Weights of a small transformer language model.
Size: 8 layers, MLP 2304 SwiGLU, vocabulary 8192, 48.4M parameters.
Each number is 50 + 10 x the weight over its row's rms, rounded and kept within 0 to 99. Layers, rows and columns count from 0. The size before them is the row's rms in percent of the matrix's.

# q: layer 3 attention query, 576x576, rms 0.0129, rows 34-51,98-115,162-179, columns 384-479
# k: layer 3 attention key, 192x576, rms 0.0135, rows 34-51, columns 384-479
q34 088:56 50 46 41 54 33 57 45 60 70 54 66 49 57 43 39 61 37 38 45 51 71 52 38 43 41 37 53 54 57 36 67 46 54 41 65 62 62 39 45 61 43 35 68 52 63 35 52 37 44 63 50 70 45 54 42 50 59 39 39 51 56 77 43 53 37 49 46 30 39 58 53 43 51 52 56 28 43 46 47 64 65 54 41 67 66 48 47 63 50 61 41 47 44 56 49
q98 090:40 42 60 36 40 47 58 48 57 63 55 63 59 37 38 40 58 55 55 75 34 45 50 41 38 57 36 63 52 60 48 44 36 47 28 57 51 40 47 53 54 34 48 71 24 53 38 34 55 44 50 62 48 70 45 43 57 41 48 49 40 51 50 46 49 57 58 35 43 54 72 62 59 48 53 40 51 49 34 43 52 47 56 50 36 56 55 59 48 56 71 44 47 64 44 46
q162 112:55 42 53 29 45 40 31 41 55 44 38 46 58 59 54 39 64 33 40 54 44 41 58 55 39 42 41 32 42 79 48 59 33 68 50 60 73 49 45 73 77 43 43 69 34 63 30 39 50 60 50 52 63 54 29 54 51 60 56 60 47 31 53 41 49 60 40 47 40 42 60 66 48 49 55 45 53 46 45 27 51 44 51 42 50 56 53 52 48 64 52 46 57 49 27 41
k34 106:52 53 73 65 49 63 45 47 64 58 63 61 60 52 58 33 65 46 54 49 45 43 36 42 57 40 52 54 21 51 37 36 49 41 46 71 50 59 54 51 39 40 52 65 49 62 39 64 44 62 59 61 48 54 68 43 59 37 49 43 41 57 46 38 51 48 63 37 54 75 48 69 48 68 40 56 61 54 51 47 47 37 45 59 64 39 58 45 56 51 42 60 45 57 63 62
q35 094:31 44 50 27 41 50 64 60 51 52 41 31 50 43 72 70 41 58 59 42 48 40 69 61 40 42 60 48 49 46 34 62 44 44 42 41 61 40 57 53 44 43 56 48 37 48 51 49 49 45 44 50 58 44 63 44 55 46 48 57 37 54 54 45 47 57 36 43 64 52 49 24 66 50 31 49 55 46 57 50 55 46 50 47 34 48 48 56 42 63 58 47 55 49 49 50
q99 090:60 55 22 39 52 54 39 49 55 50 53 44 51 38 54 24 63 48 62 56 48 53 51 52 41 42 42 55 34 36 41 61 38 52 47 47 56 46 49 52 38 42 46 57 22 53 53 44 43 36 56 36 55 67 53 35 54 61 55 51 52 59 30 41 46 50 53 62 55 34 49 42 59 55 43 23 64 53 50 35 33 56 60 48 53 63 46 45 48 64 44 32 49 51 61 66
q163 108:47 48 59 49 45 59 54 54 57 61 60 45 55 50 46 46 65 39 51 44 59 44 49 54 32 55 37 59 42 33 40 48 49 35 61 37 35 51 56 44 37 74 51 33 41 48 50 54 64 50 62 57 61 39 59 42 42 36 48 45 34 57 47 50 46 61 45 62 40 62 42 58 56 49 38 44 47 50 60 36 47 62 54 49 45 42 52 39 49 57 49 47 34 57 61 55
k35 098:64 31 50 69 65 51 45 57 50 39 58 63 49 42 45 58 38 45 41 44 42 48 50 47 44 41 59 59 59 58 63 60 65 52 38 62 42 46 36 37 61 28 41 54 52 60 55 45 39 43 49 34 69 66 24 52 53 54 29 45 75 46 53 40 37 38 55 33 55 42 50 29 41 45 53 59 50 45 41 51 34 56 51 45 51 54 50 65 55 56 55 45 63 40 55 50
q36 093:60 39 54 50 54 46 43 38 40 40 45 55 37 49 68 56 51 54 52 53 51 53 65 72 34 50 49 45 39 56 68 54 65 50 52 53 51 56 50 59 48 46 40 69 57 54 31 53 49 57 56 44 50 36 54 43 50 50 52 44 68 57 49 42 38 45 67 37 60 47 51 58 41 42 39 50 38 33 70 49 64 44 61 44 51 74 52 32 42 58 50 53 53 52 40 50
q100 102:70 51 36 69 44 50 43 46 39 58 59 41 47 49 43 54 49 39 54 50 43 43 57 48 47 45 35 48 52 35 46 39 47 61 62 69 59 49 44 48 49 68 66 72 43 61 42 36 54 39 31 43 62 41 43 45 68 47 48 41 61 66 50 26 55 48 46 48 55 53 60 59 44 42 60 39 38 47 53 55 64 52 46 55 58 53 47 39 51 57 54 52 56 48 49 66
q164 125:58 47 32 66 58 63 45 49 44 51 57 49 50 56 46 34 46 74 69 43 63 42 48 48 58 54 58 50 53 47 40 41 41 62 51 52 46 41 62 36 59 60 58 58 53 38 52 50 51 45 37 46 51 38 62 47 55 51 41 51 57 45 56 59 64 49 45 62 52 67 27 55 38 63 51 58 51 45 43 48 68 30 59 37 47 41 64 36 55 63 43 66 49 50 54 50
k36 109:46 53 56 52 53 47 63 54 49 50 50 57 54 54 57 61 41 47 49 52 38 52 35 67 22 54 43 41 41 49 50 54 66 50 52 56 57 43 50 56 46 51 59 71 51 53 59 56 57 43 57 54 46 52 49 67 47 48 39 56 49 57 44 35 45 42 51 36 49 47 52 56 56 54 64 40 56 31 59 61 48 61 47 49 62 51 45 65 37 43 39 35 56 72 65 66
q37 096:47 48 50 52 60 52 66 64 61 58 26 49 56 56 44 52 57 48 44 40 37 40 42 41 48 48 47 56 55 52 23 51 38 44 36 89 48 51 45 35 66 35 55 59 58 43 40 42 51 47 53 68 46 53 52 44 55 42 45 70 46 50 58 36 59 66 44 40 30 48 47 51 45 63 53 47 45 53 48 49 38 50 56 62 63 70 47 45 67 46 56 67 52 38 37 53
q101 093:37 57 45 60 28 39 78 38 50 62 27 67 43 75 64 53 47 34 34 62 64 53 53 60 59 51 56 53 40 50 50 39 59 51 30 50 52 52 57 58 56 60 68 48 34 52 28 20 68 49 48 48 48 27 62 53 44 58 52 51 35 36 63 45 73 56 48 46 51 42 57 49 37 59 56 43 35 57 52 63 50 66 58 77 40 55 43 55 53 35 43 58 58 32 44 44
q165 120:26 43 31 48 43 44 59 31 37 40 26 56 61 67 58 48 37 47 53 42 59 48 69 41 39 60 56 60 46 48 53 43 35 48 52 41 50 45 34 75 48 49 60 43 52 42 52 44 48 45 46 58 54 41 62 42 68 47 65 53 51 54 62 46 55 48 37 46 40 47 55 48 58 52 61 53 49 43 61 73 55 29 45 41 51 55 59 27 54 38 35 59 58 54 53 42
k37 098:59 46 59 54 31 61 54 52 36 63 65 52 42 40 45 38 56 44 52 42 35 52 31 52 51 60 45 55 67 43 35 48 55 56 51 51 58 47 57 38 60 41 66 63 60 53 61 47 70 36 61 61 34 48 60 44 43 42 41 46 48 40 52 51 69 61 67 47 28 47 38 59 49 53 50 60 52 43 53 51 58 72 43 48 53 56 65 44 54 39 48 55 38 45 65 46
q38 099:46 49 43 51 42 66 32 47 46 33 54 39 55 49 47 46 42 54 51 71 59 38 60 36 48 59 47 46 39 45 50 42 38 53 51 20 43 62 55 50 49 49 38 42 59 49 66 63 64 55 51 40 48 67 38 40 51 32 43 41 44 44 45 62 59 62 47 61 58 61 40 47 37 37 55 50 49 44 65 66 62 38 27 41 33 54 47 58 56 57 50 49 54 43 43 48
q102 091:53 39 62 44 48 57 58 58 33 48 70 39 52 50 22 47 54 65 34 45 50 46 51 43 53 37 54 60 47 50 60 63 39 36 49 35 44 36 57 43 51 52 53 51 51 42 49 48 65 59 23 35 51 39 42 43 45 54 46 65 44 49 50 73 47 66 45 39 54 52 57 48 53 37 69 58 46 45 50 59 61 46 46 47 59 52 48 63 36 50 57 36 53 47 31 49
q166 120:56 46 48 66 65 58 48 49 36 44 68 48 40 39 42 33 57 68 50 58 56 55 46 33 49 31 37 44 34 56 47 58 48 35 63 68 40 62 43 63 52 55 46 38 42 49 61 45 61 56 44 69 38 52 45 51 62 53 58 69 43 29 56 59 52 44 61 54 43 46 65 51 45 50 50 38 55 48 39 64 31 53 50 27 48 59 53 62 47 67 66 45 47 46 27 40
k38 105:55 54 42 53 40 53 55 55 31 55 45 54 45 52 54 69 65 46 45 54 53 38 49 58 60 52 50 44 54 58 64 58 57 49 48 57 71 48 55 43 32 58 54 51 55 44 53 64 55 58 41 45 38 47 63 55 42 47 38 65 57 48 40 63 54 50 59 54 56 48 30 60 56 51 58 57 44 53 66 43 55 32 47 68 39 53 39 65 42 40 37 47 48 51 32 47
q39 097:55 45 44 48 53 60 67 57 62 54 60 56 57 46 54 59 74 56 61 41 33 37 49 52 55 31 49 69 53 43 48 47 60 47 57 46 47 39 41 66 43 60 55 39 47 47 61 54 58 46 62 29 50 46 40 44 75 57 48 52 58 64 36 52 36 25 39 59 47 52 47 37 61 71 27 27 51 39 62 57 40 49 55 56 55 58 51 47 64 31 47 60 44 64 43 69
q103 088:65 42 42 62 56 69 59 55 59 38 39 43 34 45 51 65 55 48 51 40 42 50 46 70 55 37 61 67 50 37 59 34 55 33 77 43 42 47 62 48 54 44 51 38 42 37 51 67 62 63 34 36 44 48 52 45 57 48 56 62 55 64 71 40 30 37 53 68 42 57 43 53 43 65 30 35 41 44 54 44 49 71 45 59 48 38 39 66 47 36 45 45 59 35 63 39
q167 113:64 52 61 58 44 45 63 47 64 58 66 50 55 52 61 49 56 51 41 33 58 44 53 55 58 27 52 75 54 29 50 29 68 43 26 42 38 57 60 35 61 37 55 51 46 52 57 34 51 63 54 55 74 44 51 64 40 54 51 49 41 47 59 38 54 37 66 46 47 69 41 30 43 58 55 45 65 56 51 35 56 84 66 45 46 35 33 48 41 49 66 56 40 58 71 51
k39 110:38 73 47 44 38 38 50 56 63 47 46 43 44 73 48 39 47 42 62 51 37 34 70 50 24 44 58 39 45 48 47 54 43 32 67 47 69 50 51 40 41 67 53 56 34 42 48 56 48 49 36 52 58 64 64 48 36 40 50 65 40 56 51 43 68 27 48 43 53 54 66 42 41 54 46 30 54 32 52 52 51 46 33 53 41 46 66 52 72 47 49 41 64 45 39 60
q40 099:59 42 56 63 41 48 58 65 66 50 43 35 49 57 64 41 55 30 40 64 26 57 38 39 38 42 50 60 59 49 35 52 69 50 55 42 39 58 41 40 53 41 47 44 41 62 24 59 42 46 55 41 64 37 51 55 60 62 47 47 55 38 63 45 51 53 55 54 47 32 56 48 48 46 47 57 59 32 49 47 49 65 41 42 61 58 41 42 64 39 60 58 49 44 46 61
q104 091:56 41 25 51 57 54 63 46 24 67 32 44 41 39 40 38 31 39 64 42 51 59 43 68 44 55 53 47 53 65 51 51 62 34 45 72 61 51 66 75 41 47 60 68 49 69 42 37 35 44 39 51 46 52 58 36 45 63 44 45 36 33 80 47 60 67 52 51 48 45 63 56 52 42 64 46 40 47 58 40 42 49 33 47 65 56 47 38 47 46 46 45 41 52 62 53
q168 131:66 31 38 57 64 44 51 46 50 62 44 68 53 63 47 49 51 38 61 62 60 31 46 50 34 40 53 55 35 56 38 65 50 58 62 58 62 46 47 65 36 49 49 49 49 37 62 48 39 53 52 61 38 54 48 44 46 52 43 61 42 39 57 58 56 64 62 58 24 38 45 76 47 59 75 40 38 51 35 44 52 36 61 72 55 58 67 38 43 40 44 47 54 57 42 32
k40 110:47 75 70 41 50 41 41 54 59 57 43 39 43 36 48 53 65 50 46 50 54 65 54 28 47 46 61 54 59 70 50 45 35 62 40 36 55 53 36 41 59 33 62 54 62 63 47 35 67 52 45 57 57 46 47 72 52 50 60 30 50 51 35 48 45 54 56 35 29 37 50 34 43 54 43 57 58 53 45 58 57 61 47 38 51 42 42 56 48 43 43 39 63 68 63 57
q41 097:60 58 55 48 34 58 41 52 44 47 59 56 43 51 48 57 33 51 41 49 65 53 52 43 68 58 58 31 46 46 54 43 51 49 53 31 55 51 59 44 52 50 57 59 57 58 63 60 63 38 46 61 46 66 40 64 41 43 51 37 40 41 56 64 44 54 47 46 56 54 54 56 37 38 77 48 71 56 57 49 65 63 47 42 42 54 53 67 66 65 50 50 39 48 51 47
q105 088:49 69 50 54 51 55 67 46 45 43 53 46 41 47 54 59 56 28 55 50 54 63 47 46 31 42 60 47 62 86 63 46 61 45 33 32 51 49 49 46 44 56 40 45 49 59 66 57 47 66 53 56 58 33 42 61 43 42 57 43 48 53 42 58 51 64 61 43 54 65 50 71 51 52 58 67 56 52 45 50 63 41 60 65 61 44 72 71 36 49 32 42 46 58 34 50
q169 117:48 58 55 40 34 39 48 54 57 36 52 53 47 49 52 34 59 40 62 63 60 57 43 38 56 35 48 54 52 45 58 72 41 33 54 42 57 61 45 53 38 64 52 45 44 46 65 53 58 55 41 56 52 54 55 65 65 54 60 63 56 58 39 39 28 55 50 46 57 31 60 51 51 46 58 50 48 36 54 47 33 29 44 55 43 46 60 56 55 43 25 41 49 50 42 59
k41 106:65 40 49 58 53 60 62 50 58 55 43 55 44 43 50 57 66 64 48 44 62 35 53 58 64 59 59 57 65 48 43 42 49 43 60 36 51 48 44 49 54 39 48 42 45 52 53 59 54 56 43 64 36 54 44 54 37 21 30 63 62 42 63 56 49 34 40 42 46 52 49 45 50 46 45 50 51 60 54 71 66 48 38 70 66 39 42 44 66 54 64 54 41 46 44 42
q42 098:47 58 56 30 47 57 49 55 61 61 54 47 55 47 45 59 71 52 73 52 63 32 51 46 53 40 44 57 66 46 53 42 62 44 47 54 49 46 40 48 76 59 45 46 40 57 77 39 54 62 36 60 52 50 63 47 55 38 43 57 31 66 57 49 50 36 49 49 59 52 54 26 60 61 39 39 52 48 59 58 25 65 39 57 65 59 38 68 47 49 51 62 45 47 50 54
q106 092:59 39 58 41 53 49 43 56 49 57 45 54 51 57 46 50 60 40 45 38 27 33 57 54 57 49 36 61 42 50 49 52 47 24 57 58 49 49 39 41 44 59 58 64 43 42 55 66 63 66 56 68 35 30 61 59 53 59 45 57 25 46 50 51 48 46 41 59 63 45 47 49 50 67 32 22 52 65 43 43 37 52 70 51 59 37 47 68 62 43 40 49 46 62 54 31
q170 125:71 52 62 29 61 42 52 51 50 57 51 42 50 66 57 23 45 71 49 45 42 45 52 70 41 54 53 56 43 69 44 50 41 48 54 48 28 59 41 54 57 64 70 45 46 55 59 34 44 56 52 72 55 37 23 61 54 45 50 68 42 42 39 41 56 49 56 37 45 59 59 45 40 55 61 43 58 45 45 54 45 49 53 52 57 44 50 60 53 68 46 42 39 46 56 38
k42 110:47 53 59 62 32 50 42 48 65 51 57 59 46 40 57 53 40 51 65 66 53 46 55 24 50 63 42 26 39 46 61 43 66 48 21 71 62 45 45 40 45 39 35 55 48 45 48 61 66 50 64 49 39 58 52 27 42 50 41 41 37 44 56 63 46 49 61 30 51 48 55 52 49 50 42 38 42 44 61 57 52 50 39 58 54 43 60 29 49 33 53 49 42 56 42 45
q43 095:46 62 51 61 57 45 46 49 24 60 40 54 42 48 48 39 51 48 55 51 68 41 56 52 42 59 61 52 24 56 45 40 39 48 50 47 44 58 39 47 53 61 57 54 52 59 47 44 60 43 43 54 43 27 36 45 59 40 47 63 60 57 58 70 52 78 41 54 41 62 52 61 39 47 65 70 51 51 56 61 45 39 38 43 50 58 61 63 36 47 46 63 51 52 19 41
q107 095:58 50 32 48 67 65 48 41 26 58 47 55 51 61 72 35 52 38 39 41 56 43 48 45 29 57 49 41 55 58 58 65 64 60 54 53 40 56 48 68 47 63 48 59 41 67 51 51 33 49 40 33 56 37 35 51 39 53 41 52 56 38 56 58 72 53 62 52 49 40 48 72 47 54 77 60 44 50 56 64 48 30 57 58 40 47 51 67 57 53 55 45 48 54 48 58
q171 112:32 53 38 52 62 63 58 36 40 45 48 60 38 48 56 51 53 43 50 31 56 47 26 51 41 40 43 53 58 57 57 50 33 49 61 44 49 35 44 46 50 45 53 49 56 42 62 43 42 36 36 46 45 35 55 60 38 40 61 63 53 42 60 46 65 36 58 40 40 41 60 55 30 55 48 70 39 50 62 48 63 52 58 55 41 65 42 44 51 47 53 52 40 46 37 29
k43 108:39 56 47 46 48 65 55 46 49 61 60 52 58 43 26 30 50 69 40 58 54 50 58 37 55 54 67 38 53 50 56 54 43 58 39 46 50 50 48 36 44 47 45 65 47 44 68 46 41 55 46 38 45 49 44 71 53 47 54 44 49 60 41 67 45 78 51 55 66 46 55 52 60 58 45 47 68 41 47 52 58 41 49 66 58 36 60 51 22 46 59 50 36 49 45 50
q44 098:54 56 47 69 54 44 66 59 65 52 42 66 40 38 52 46 68 39 53 66 46 61 42 47 32 36 42 58 20 54 22 40 64 47 40 69 55 68 41 46 58 31 46 49 47 43 52 51 38 40 64 60 55 56 49 55 65 42 33 54 61 60 36 49 55 55 40 39 31 47 35 61 53 33 39 51 27 44 53 48 26 57 43 48 50 38 49 32 65 54 60 53 58 35 34 52
q108 083:44 46 37 50 59 65 54 47 65 47 26 43 53 56 72 59 32 33 52 52 57 61 63 59 40 54 49 45 55 42 36 48 63 47 66 55 69 56 30 45 49 51 53 51 59 55 43 46 27 54 48 52 36 43 65 42 57 51 39 64 40 68 63 47 50 60 34 59 35 35 50 57 56 29 58 53 30 52 54 50 50 54 51 64 57 39 49 51 58 30 61 55 50 50 44 54
q172 117:62 61 27 42 26 70 45 54 48 58 53 53 41 63 67 51 56 61 56 50 57 59 41 40 39 44 51 56 40 42 30 35 42 75 45 56 53 63 49 66 51 35 49 64 41 45 43 47 43 47 54 48 64 51 68 44 48 44 45 54 36 40 28 49 61 33 35 45 54 60 54 55 51 24 54 44 43 64 54 46 49 51 44 62 37 43 44 27 34 43 35 39 51 40 47 49
k44 097:49 66 58 43 79 54 50 40 62 54 44 41 70 53 51 42 37 47 69 43 55 69 48 70 46 73 57 49 40 57 47 49 61 43 53 46 51 48 48 67 52 51 47 65 45 44 55 55 39 53 35 31 36 42 41 51 43 47 43 51 35 51 51 34 53 40 64 37 60 44 46 44 45 48 54 61 49 38 66 53 50 56 37 35 64 49 43 45 47 54 40 47 70 42 59 34
q45 095:46 66 51 45 57 54 56 60 33 42 46 36 54 57 33 49 54 46 58 61 40 53 55 46 41 54 46 64 22 33 41 50 62 49 70 33 40 41 59 47 32 43 43 41 49 50 60 57 50 38 52 39 43 50 42 42 28 37 53 62 61 38 41 66 54 44 54 43 65 55 57 65 55 37 72 47 65 56 58 47 45 35 33 56 36 48 46 59 54 67 51 38 43 56 33 44
q109 092:46 56 35 32 60 70 42 41 56 60 41 32 46 60 49 65 51 54 37 55 55 53 42 46 47 53 33 37 34 53 43 48 58 60 72 57 71 50 60 60 31 40 43 48 48 41 54 46 51 46 47 38 44 53 53 61 29 54 39 46 40 45 35 70 58 42 69 45 35 49 50 47 46 54 57 60 60 62 59 53 44 57 56 58 33 49 56 59 44 62 52 57 61 26 40 51
q173 121:62 61 39 32 33 59 39 64 49 56 42 41 54 29 46 58 59 50 50 55 42 40 59 59 56 46 53 59 65 52 47 42 47 48 55 45 41 70 61 52 53 35 41 50 55 46 50 35 43 45 51 31 37 36 40 61 34 40 36 50 56 45 48 51 58 52 50 44 58 59 41 49 53 30 53 46 51 51 44 53 45 55 33 50 52 55 54 47 44 57 36 42 54 43 48 62
k45 109:46 55 53 46 67 53 51 53 49 42 56 44 60 76 42 68 26 62 46 51 38 58 43 57 70 68 43 54 50 58 36 44 48 67 46 31 58 52 30 39 45 63 55 36 60 43 59 70 51 33 45 57 43 63 48 27 60 53 40 48 52 46 45 53 46 51 63 56 57 37 36 51 50 52 47 57 53 40 61 66 35 18 60 27 48 51 35 59 47 55 69 47 53 36 49 44
q46 096:53 46 34 60 49 44 52 48 66 49 51 56 46 39 67 41 67 50 49 57 53 51 38 47 43 45 59 53 72 43 41 43 66 48 49 40 44 43 39 58 38 52 41 51 52 41 47 62 40 61 55 46 59 51 63 49 68 45 54 27 49 57 53 44 48 64 32 49 35 51 44 27 70 53 30 35 36 48 67 40 40 49 44 44 52 45 42 49 35 46 58 48 58 56 45 51
q110 088:62 31 50 54 59 51 41 46 38 54 55 64 55 37 50 40 41 56 63 60 58 47 49 48 29 46 37 43 42 46 58 39 43 35 70 49 49 60 56 48 55 45 51 50 50 52 51 43 40 54 50 56 41 49 61 44 57 57 38 38 49 47 52 38 45 47 32 45 33 47 58 44 51 27 47 49 41 41 62 50 43 52 56 54 55 54 43 49 68 51 49 61 45 67 54 61
q174 115:67 42 47 51 44 53 51 49 34 52 34 57 52 64 62 59 48 65 42 50 33 45 35 58 20 41 52 36 51 47 56 52 57 25 37 71 49 38 43 48 41 39 58 37 62 67 40 50 59 51 48 57 63 47 71 42 56 50 44 53 57 54 45 30 58 65 39 66 41 66 42 69 40 52 51 58 52 45 51 57 44 53 65 69 53 58 46 37 64 44 33 43 59 55 35 53
k46 109:54 67 54 64 38 50 49 48 52 62 54 65 37 75 44 45 50 43 55 52 59 64 65 44 62 42 46 52 48 43 57 58 61 36 56 49 55 54 42 58 56 41 32 63 38 49 58 39 49 65 53 57 54 41 30 58 56 55 60 41 45 34 53 44 41 36 52 47 40 51 44 49 58 67 48 41 51 41 52 36 36 60 54 57 63 55 48 44 59 43 50 49 52 70 55 63
q47 091:35 39 50 54 35 63 34 56 54 60 50 49 42 62 51 61 55 42 52 44 53 58 61 62 74 40 56 52 52 55 56 45 38 46 42 46 41 48 44 55 48 47 43 36 39 42 45 60 53 42 49 43 40 46 42 69 45 43 46 58 21 62 39 56 56 47 54 70 46 37 40 37 50 48 49 63 45 61 54 54 41 53 45 45 58 48 61 39 69 37 45 46 50 30 75 43
q111 090:52 56 43 57 38 60 73 60 56 58 33 49 43 46 54 40 34 58 48 55 51 48 64 56 46 54 50 49 37 59 59 46 39 45 59 46 32 59 58 45 69 39 53 35 50 45 53 43 75 64 38 72 53 53 56 43 54 50 45 52 36 35 43 53 32 48 44 69 57 53 47 53 53 48 34 45 58 38 47 41 32 45 49 43 53 40 60 47 37 45 59 66 32 42 41 42
q175 119:50 46 68 61 33 64 69 36 62 64 37 59 55 52 41 79 57 52 50 47 51 54 60 59 55 52 50 60 59 53 46 36 69 49 52 63 47 53 29 71 53 36 33 36 51 68 39 54 57 60 35 81 50 49 78 54 38 62 47 47 44 39 27 70 57 51 59 62 45 53 51 61 54 38 47 44 38 46 64 49 58 58 68 56 51 50 43 41 47 38 42 58 54 66 48 42
k47 105:66 59 42 40 37 51 29 39 35 35 45 60 46 51 49 39 51 38 45 44 62 72 42 39 66 51 50 43 56 44 58 58 41 43 39 36 54 41 53 45 48 59 60 46 60 50 56 69 63 59 57 45 38 50 40 35 61 51 64 48 45 43 44 44 48 59 56 72 35 53 32 46 43 51 55 44 65 53 45 57 47 50 57 43 46 68 57 61 47 43 56 60 62 54 61 43
q48 096:47 43 46 40 50 58 35 47 71 44 57 50 46 39 47 47 43 51 58 57 61 40 52 51 44 56 53 41 59 48 48 60 44 56 56 24 43 50 59 57 44 55 31 36 37 48 59 72 53 37 50 56 37 59 44 20 46 54 63 51 41 62 42 61 47 55 50 57 60 39 36 55 55 38 37 49 53 44 42 49 43 36 46 46 45 39 52 69 47 56 36 50 40 29 49 45
q112 089:30 67 53 48 52 62 54 39 73 27 41 36 38 38 49 54 54 63 69 48 58 62 60 59 58 41 45 51 52 39 50 36 50 58 49 35 43 52 47 54 61 50 42 41 43 34 78 60 67 45 54 36 44 51 56 56 59 37 74 60 52 49 34 58 48 23 50 57 58 63 53 37 55 52 42 63 53 52 42 43 52 44 36 36 43 42 57 52 50 47 52 41 42 38 53 51
q176 108:52 64 53 46 41 52 46 69 53 44 55 66 36 55 57 66 52 48 62 59 45 43 46 29 57 49 57 51 47 57 53 42 43 37 66 33 37 43 55 61 70 56 60 53 51 56 43 51 50 53 51 42 35 70 46 52 43 48 41 51 31 57 65 53 51 53 50 63 37 56 59 53 67 34 38 54 52 30 62 44 54 51 49 49 49 56 53 53 62 47 44 52 44 55 64 58
k48 093:53 51 40 62 69 55 41 50 50 31 53 30 39 38 41 49 25 38 46 45 51 54 69 71 37 56 55 64 57 48 58 66 55 50 65 53 69 49 46 55 41 62 41 26 42 40 60 63 26 41 55 37 62 31 62 46 58 58 49 78 55 58 41 54 54 59 50 43 52 40 35 38 48 51 59 76 46 56 48 58 37 58 38 62 51 38 52 56 33 57 55 51 55 33 47 45
q49 098:40 60 68 47 50 57 38 51 67 37 39 46 44 39 49 40 55 50 57 52 40 67 45 58 45 47 48 50 55 57 45 53 58 58 20 48 71 40 52 55 29 40 31 39 41 52 55 44 47 49 48 53 62 51 57 38 52 52 41 52 42 56 48 57 51 55 49 60 54 36 33 42 63 54 41 38 49 53 63 45 57 63 45 70 40 56 38 50 54 45 62 38 42 55 47 48
q113 085:47 51 42 52 52 61 67 44 70 54 38 39 54 55 57 47 67 46 57 57 52 59 45 38 56 38 31 51 54 37 39 53 52 46 41 42 33 53 60 56 59 41 45 42 36 38 64 51 58 41 60 41 57 50 53 40 58 55 37 42 61 55 44 56 36 45 46 48 43 40 54 47 67 38 37 29 55 49 65 21 47 55 62 45 47 55 45 62 42 55 43 48 53 43 56 53
q177 113:76 44 59 53 41 53 43 43 70 55 35 46 41 44 51 57 65 29 47 51 31 48 47 47 31 50 62 43 46 46 46 50 48 51 59 46 38 53 64 57 52 64 38 41 63 67 56 42 47 56 64 65 71 40 49 44 63 62 43 51 35 52 46 70 55 48 64 55 40 46 48 54 54 36 58 53 50 63 43 45 53 67 55 61 63 62 43 53 60 54 33 46 42 57 50 35
k49 101:34 56 64 48 42 66 43 52 50 39 53 54 25 50 50 47 59 64 53 42 60 47 58 42 51 53 53 57 67 62 51 45 40 52 52 50 54 49 52 40 55 53 50 56 41 37 70 41 54 37 45 53 55 48 35 49 45 42 60 57 45 57 46 44 44 42 55 66 45 55 38 31 58 68 38 43 52 45 51 38 47 54 47 73 57 52 43 61 51 56 70 46 52 59 66 51
q50 096:58 66 62 55 42 54 62 52 59 40 45 45 59 49 47 76 57 64 70 33 51 57 67 53 52 42 71 50 38 35 51 41 60 46 79 40 46 45 35 33 44 43 42 35 66 38 65 77 56 63 34 55 56 65 40 49 58 50 63 35 50 67 50 42 40 47 59 50 46 57 49 25 60 50 38 33 58 45 54 52 54 38 47 41 38 38 43 58 64 36 42 50 41 44 40 52
q114 088:62 45 49 60 56 50 54 41 54 40 59 41 42 56 52 61 63 61 38 51 52 53 49 47 71 62 47 38 46 29 66 41 55 33 67 41 55 58 59 32 55 52 45 44 63 50 59 51 49 51 47 47 36 36 39 58 53 58 50 40 71 46 60 41 45 38 43 48 49 48 43 47 64 53 45 38 59 36 55 51 30 56 51 37 55 53 55 44 62 38 56 53 43 58 56 50
q178 117:69 48 46 49 60 50 56 54 47 52 57 27 58 42 53 59 60 40 48 50 53 44 48 62 42 43 44 39 57 31 56 39 65 34 54 40 32 44 54 47 58 59 41 51 55 63 63 55 64 59 56 42 61 40 41 62 64 42 51 53 55 45 29 51 43 46 60 44 44 55 39 39 43 61 54 50 40 54 58 34 52 51 59 42 67 36 46 55 54 48 37 74 40 54 58 67
k50 108:47 39 44 45 39 51 53 56 34 39 48 67 44 60 55 41 63 64 32 51 46 46 43 41 54 44 47 22 37 39 58 51 48 38 56 54 58 51 51 50 50 39 48 59 62 58 54 61 44 52 49 57 58 41 39 39 30 49 57 31 54 51 63 40 45 56 40 55 60 53 69 45 57 31 53 38 58 25 54 60 46 45 47 43 25 61 63 36 54 75 43 40 45 61 47 40
q51 099:39 49 51 62 40 38 71 52 52 54 53 62 42 41 58 45 66 39 30 39 34 53 41 27 69 44 68 40 75 55 36 59 53 33 26 47 48 49 62 37 61 41 54 46 53 51 37 60 50 50 56 42 67 27 52 57 61 54 47 47 44 37 55 53 48 54 33 65 47 56 48 47 52 63 50 51 33 46 42 46 70 58 68 47 45 48 49 47 53 32 57 55 46 50 56 70
q115 090:34 40 52 45 45 36 63 47 52 63 55 63 54 61 58 50 56 55 51 44 42 44 42 28 52 41 55 49 65 55 60 70 47 50 53 60 50 52 55 35 68 50 37 62 35 61 34 50 49 59 64 39 69 58 42 55 64 46 50 53 45 38 51 32 60 47 52 43 53 55 65 57 71 48 45 38 37 55 48 43 52 53 57 55 44 60 57 62 66 45 44 40 50 48 31 68
q179 114:56 50 48 50 57 50 42 53 59 57 47 35 56 47 40 45 53 50 61 63 24 47 47 40 35 52 52 38 57 55 50 61 41 31 58 52 53 42 49 27 40 54 70 52 57 59 45 43 62 70 63 37 45 43 44 38 56 44 61 53 42 28 76 36 63 51 46 59 59 66 49 57 43 50 56 45 56 54 49 56 49 45 52 57 61 33 51 61 40 46 52 43 57 50 34 42
k51 105:48 62 62 58 53 37 40 47 47 60 88 63 45 69 54 53 59 53 40 56 43 42 56 44 56 54 47 51 42 56 40 51 49 44 29 49 59 54 51 53 57 37 64 71 48 62 41 49 42 54 44 61 70 55 39 50 73 54 53 47 45 59 42 52 40 49 60 50 40 71 32 54 49 47 54 45 37 49 48 45 50 51 54 47 55 48 62 54 44 51 62 53 67 47 50 72